Each number is 500 + 50 x the weight over its row's rms, rounded and kept within 0 to 999. Layers, rows and columns count from 0. Numbers have three digits each. The size before them is the row's rms in percent of the matrix's.

# layer 10 MLP down, 128x640, rms 0.266, rows 105-127, columns 576-639
100:502560545455541563551412467529516482505483528506494510500527513531490514491457442497490599528447511494535485509447523432418513475531487538542534431454461513508507562543467467548418505403505532
098:484423509441426534606519470561587518567404506508506441396555420551446458506426456505529446537504532501503557552459478439459443444532592390451433611536521552506583542445536566379528510470558601
103:527420388594471440475556480536513533453451503549484593459464541502408421561564446493512630461539517452567499521488470506486511463477420505538467594513531544573430503582507436442518518538562631
091:430556461388434424439452497499499497495457413333542544508453445492513500512444498413485493540489514455549507471426577551608502437517459579534474499526558483431561589623471527437447487553428551
100:523471512557514521503538437498566543582474573496545517501453595557517572492473494523563500472455442483486516560528492554494508523525497515511442446541486489627432580587512416513491525539485585
098:561486512496508474471455584514490500451500580343492476470469436454529483638497403517442512511497435470424594523504459472499519522493527386587583529499562444525574430525364563457472603536439512
096:479453497528474531498496560542540502452461423527459534503519559423399517522532467515408459480477499562587447517495493528461539471485466434507507422416554516440549519483435427527517491559536458
099:504547535535546381415494426461526534405461506494445529505442513535432400536446403486419440426528313486503542478531546541511484386428506616509453541500507463464494459468553522590572561556479513
099:499481508443497462488463512499448564427507556498506589524415483522529534565477489495562561506533482497503461449436453453487579547547495528481462572468537539477520505519500516493476491554519444
096:543538505571490482497440486488518505548447458483504538513557516464505535525516532503598457534506577427469502517452536521491514537494498382455495364510534450463439531501454489521549525495445545
097:561529467475503490458535512452479536541489539548510494485415508387377484507618423458507449456453612416573452410444535501503553570510565411498587488442424444501452458395479520588462547501503472
098:506501514494570571422512480500479466524473385514565436549359546444488571541483562496470550482526457484412485456497529465492415528510486496518572509435543448503446547489437474446502451511438506
099:420425375574461523510440467438541395446539477438543544469574525588494493460457456484535486531617501499465543430539449493505606469561478543509437567526472532506606522536519527564413527469571510
098:453447494522423546527595514515492476457473526503468479464509457583399498495431452492489463559406467453474466543460540539562462486530549471397520529578540488455463638462502449424563538448516535
097:414536554425483504537555531445519506576469507455497579474512524524453510419556541552388472578503554477500555455421563490538379478494547556537522563422605556500506500492530488576525538503547433
104:583531492585563514550569572449525477545468520637486475511518465338497560483560496396390533531532534567505602566513573427490534536487609495524461482448538481546505603559506471569534497472460465
103:477464419551559486488450466534420491431479497455537502552591484486516561482560486556498530511477527585504509540500439574513566519471537541436452526425537469472485580551637545501529556427548617
097:527469521555573517411549588493490569578485531618444467496396545491426435460494542421506422550563555507597490505484572562525548497514542512526444528568507489424575496515549548489491546472550461
100:458464493431428462395477515421493468542462549514581505463504499498495471512538446457480491471453588367503492464508475541422457500518563553595591502487480494526536464561426453501470609467549432
099:498511624543540550585503511481497470549508437475568583510414613535424554495431520456525572519392528456549498454516535450482538508385456497433446503572447524418477528495560500475492520381527530
103:462523489555360500473431554488424557466525586440440423525558390530586456486546604508417564560523551507423487407551477531529482514496463502472467461501516507451518509612563450458432452431500618
099:465420558506545497522501530454507590424465449464540426486538407478519468427505601562530531524417401526449560484471543423487541568573542494458600530602449409428512509452455523500525424401474544
091:440553530477453472543574551609466500456457555470528391464480418452505516586507517473408468500465505496464517525538459521503501482430538501411470366494632535501489441561557433419567495583425489